Weights of a small transformer language model.
Size: width 640, 10 heads of 64, MLP 1728 SwiGLU, vocabulary 8192.
Architecture: RMSNorm before each block, no biases in attention or MLP.
Each number is 500 + 50 x the weight over its row's rms, rounded and kept within 0 to 999. Layers, rows and columns count from 0. Numbers have three digits each. The size before them is the row's rms in percent of the matrix's.

# layer 4 MLP down (transposed), 1728x640, rms 0.0598, rows 1690-1727, columns 224-255
092:456498470562505451474460630528428493491495497505429461500598457579480461489453499425476550571487
105:498466494465483589585560416429562444535499464530490548465508536542510561430482412501563468510495
100:457564470458447495563497521505477453447490531456479478486528589468482562516548584475523496482478
101:502568569394440512448500476495447372600522518475532514520495570512536501445456493453534499509442
096:559424437475487525503464507488535483453560480367486460433474540553469460527508484555505470536537
100:570480464420515524528524488546496465503489459497558420571545526526473520391526469461464514563397
095:541499457565563525471439539554511483533443514506470490556422464473527461500515350528595460505619
098:435541431494473490494552489447510486429454481567558505422540532488424529592555538556445564554489
104:418532480453529446538489510526504496446438482528425534407539539373570525493510390530533471522486
096:556482472541474462483499369467437528476545497526482565474525450466481523488486550468510502443556
099:637490463516491560541563476435440356427518422540544558511522536508411486424543548592462559434489
103:508513620478400527398485520500442470538447452423564538415522454533507459522536462441473441516510
104:454502507535494466449464483474570530529451564473609466525560474510565595495539413512490517411473
104:458580447463458447487503445543584507387431547504419507515467578439504518508587551502506563394562
102:448584481477447468524437513550478409603348514489470500503486491403458562481515448538538483427531
095:461542537455480487499589601448501461460558475428490524504507538457450435450551450533485529438573
099:422478368530446496458500390554435515433421543486496434485502580509507432465574530516491491520543
097:542430492441515401562519513510428465465545501499521504502496471417444533505545507387501402526354
095:446494535451552473424419512469454500442532487460445567448406473491520534565435497491506493392457
100:491480503574423570461501504496595497466573525519509482440499501386552524438493491516502470522569
099:538563603516465398494473464524548512542545514521417419463518523482525456512415411520468491499462
095:514391439563534632423494482517500483512492541566535434488525434512450578510411525590573559485530
099:465453607509536414502432563444534538486532452449449481590567477519513536517486378538480456519516
097:466517560531546459478428401507467455516533434570515469473424452455468539455529544507412561550506
103:497566483524532421476543511498542583444537480487444327465460538535494612495462566480478576510452
101:548550418514433409432482532457528490593491522502407533486500490589484461513586487475545533418534
104:529524463531437512479418432472446450491509543540524503475467540490473572597394509570532453506503
097:399566471508389456439512558463494469521482450493478521518500531550559454548496380516513508437485
102:543596504484468519479476454555495443508484497512554547458498491502440502481479534598582508548579
108:459553574548598567428556500546467537495490588486571510456532593389495424368434415496480470490448
104:441414493520502524448509529522468587412474519486483447473524521475438500510536518460554495480600
105:511464457647496496487482476540568518462525550442547621482417552432517443518486461597489452534481
107:546480534580490542578448504518438482499487405378437481483484498548461498542516441504560460571560
098:426448586420567487513532545546442500523435513448593574506527403437523575445470526526538505517382
100:381578472513510458486510473524492418588543414484489589416448506540538452537450516573562610523459
099:472522526536513465509446536448527518481557475570448603436584467524548559528479510476492437450531
097:491471452544466455485466465498602513459509506608471533495527508502506575519554488464436375452465
103:526535511470498634573462527449477427455592483481508481434496454559606421480504405496475492559539
# layer 4 MLP gate, 1728x640, rms 0.0666, rows 1691-1727, columns 224-255
098:557485406445508493437459485474527529534564524452523529468449546459525540543558504465498479551444
101:455496496431541522557423502508607437582546401506518458469527524532502486499455523569465533533484
107:539469583500428568546480472447446485486469496473534483564500576545467562482477454578537539551549
100:515522532491570516524454479583442492476383393488527438443508480651518534491488451455494540515521
100:551463496605543521611453528589541433519604582454543401590483501457463568547505470470469483425573
091:516460531509402493472505551475476477415516497519586527504513591556420466517482508501513516492470
097:490452475385448539534464454445401518430470626539503512502568547445481483433534611423518553451576
102:569402543363470495472517546541417447510518438605527564494556472537564446460482463468535465481518
090:494516464573504549614542562446548607502474421520577550478531427436508555535490445459478421459540
099:343491560603532552507485588533543487526456508582503420468426453551570577551548504436501428555613
106:492479432547513535488506506447489447478483476452591556563490612600552514476459404493498495407510
100:468569531474500502497513535491478480479462447548444482558619454473432530466453457479483537452526
099:574514481516419550600465488393542519527536539525541529447482578538604476505456451503478478597521
094:481605367434513529565524534557514511537480553498582480488513478387394469528442464492483447535530
092:555479485425498560573577530483455433586567588438532542559547571456562470578507482539475557459555
098:559477508565464533469449511513546489467593521510509468525556528552554529539565464561596492524502
097:505521506475513540505464497562544515455445479524487508523479494533470560621428537489525447493468
097:469489513510608558484590490533396461471601349529427535444557565525527512588469557451494434543551
099:534566466541512493530537600455495556561499459442467579416542496467391435558518560480432544553449
105:445478462516457521427436474517437537546498533449489450509617476534680390515585601471486522531506
097:536501461490438461558532527416490536548472458494448577491462505593556494462526544501537517510406
101:485511510465431467464459512520496516573490548484466637501446478566532516509496505566546563517584
105:486490497549621498536522511533487492523491402518472530555428421568510493535520427506526584526564
100:470531476479515609524466612545495545481577434556460478512539492494471434482568455561515439575492
101:485502346523420367534547494463454513492559538473546571415515518508538543525647449506470569540434
103:553530474476510414487424498521440586529558511522430528462411548510490528579457454425490539424587
103:515525506608472466547564502416460441466439417486462453517512510449514496568505525471557477520424
101:546497458445485590473553486534545533504477526511556449486602605477508653541440445509559612465484
098:557548436574435485511454480461482527531526467590510509517550528506530541453524476525559558517454
099:507464493494536549552472542459518519508587433426516480575543523543471472529423524507539509347426
103:514518467560494530519457441491472423505517466492467486538546556562543557462525568423460517415445
103:385480524545487490479389540548483469576573441441466491462518424505421485510418504501492507523518
095:470496432473458549436422514486461496552521533474530540507514445534547496472426455478528568559540
108:426497512513531646463551387526530596453516503479458457444546577513528451472592500491428501583533
103:543439577524434465490519545385473526451486517460567407499479513441486560528458406507441570502500
092:447484440484492499486512476497570512494456527477560588573558555519394538528460428542500385518522
103:465561511455444466501455648521469550525448515463502536489564395513606497429525488427498426534558
# layer 4 MLP up, 1728x640, rms 0.0675, rows 1691-1727, columns 224-255
100:556573496497493476518537476446546488497560395448494505489497427455399478462528568525454428512529
094:587457450438562494494509402443506471477392510419457454439496497487521461592537502471502517478543
103:534514515468415466505450459535432450459512493494512573515460536495506524453459471537540554542494
102:484519521496486515462517490469406552590563576526495518521493474372542554465543555547426440426509
099:553488504564512484597502557487502481490575619519537438539447480346450522501505469509467476487523
091:544467506428447543509444638474488502472504521444615510517548494469499477601493602483609524536574
101:475523499560395588517444490495555471464394530478475487506484576502500558459549565461434593493445
102:413474514585415587451506386495504524580448609524499436497483489510463490529492487460430483520528
093:486473544547514562561432566432559585517472545430428513480520490533364461496506539568519563556481
093:624495441478493497564526483548503439509401463487455503457423552406489545480552465451551449473450
105:488438486488390484403437499480532433527486472535480555503554418469429491543625595384560514573449
101:466554501486375524533528532528567492470429475524433486549572496488568568440548493551400403627472
103:501448482506497571469425533562486470611475597542419498492484486522506507444556517461501454526468
099:475584479451531580562515678547462505517511654508521433494463571495502426487514548550466566564520
094:455476497508525506527478482480502492494590490543480554538561486460515487499546495593468543485602
098:440502414529487482598617486479463451592430457505468523484480523470544369502548477493469438457442
097:475522551466526463615510467525603482437446483516503460488505519479472641596509458551567485502557
098:503503524520473524401535450520529591532471521457510589546487523456404477539512520407427460479525
098:436444436494496534423522538536493461535564421482535516460502540477585492486530473508542447553493
103:491436550482480589600403420498590560397451466361522484525442521415436529515569436496609486481433
096:407557515497530529579368542590526566500481525455515543485387534502509566520533637524482549525582
101:492565554463552439490481552533523521548446452525413413526476618575548430427662567542496536577517
102:522387533465469610462491519429469499536497488603499460584490478458488490574435439535501531436463
106:547531453469457471481568448488496456504438452539451505527594539491475483436555509446438500488509
099:455456477497550491580550540553504538482490555493538468531535460492440479559521416467478544535523
098:545459475523490469539426611470468529576611461474608403484475511455527503544486531448466497535565
101:470492532439542573517555448456428460474501481507488525497478508454495477454487534474486452483448
103:507626553422504579435481488471465530490512483475481446519491533505444588504480485586498550537484
101:464491527534518516486520484610484554515512569393601504592540521480564494434506546600485484539426
104:493476462578566463436485458434539494484497585533578548458538507504466572533378625469514535532568
100:577458510461493531456423519522553527489515597422479554594482510521446461573490489540522560479557
101:474467490587411569572490452519520520552537496429509499546567504498524453571469462526441544510383
093:438585402453455431546570404543455529490569480426483455514482508529507502444476550497464488529525
097:533526452505474433539558524555461471562596459401521549517519512556493547493423472575491630471514
100:475472498449425413524503515379519509519531494532493512498540550485553621532529412581484488429449
091:514503471475445538568566520494470506445520431489529490494509559574478577522560491447543489463462
103:551548458499545526505522541571537530487487470511393543515545548472503475425469524405438531502539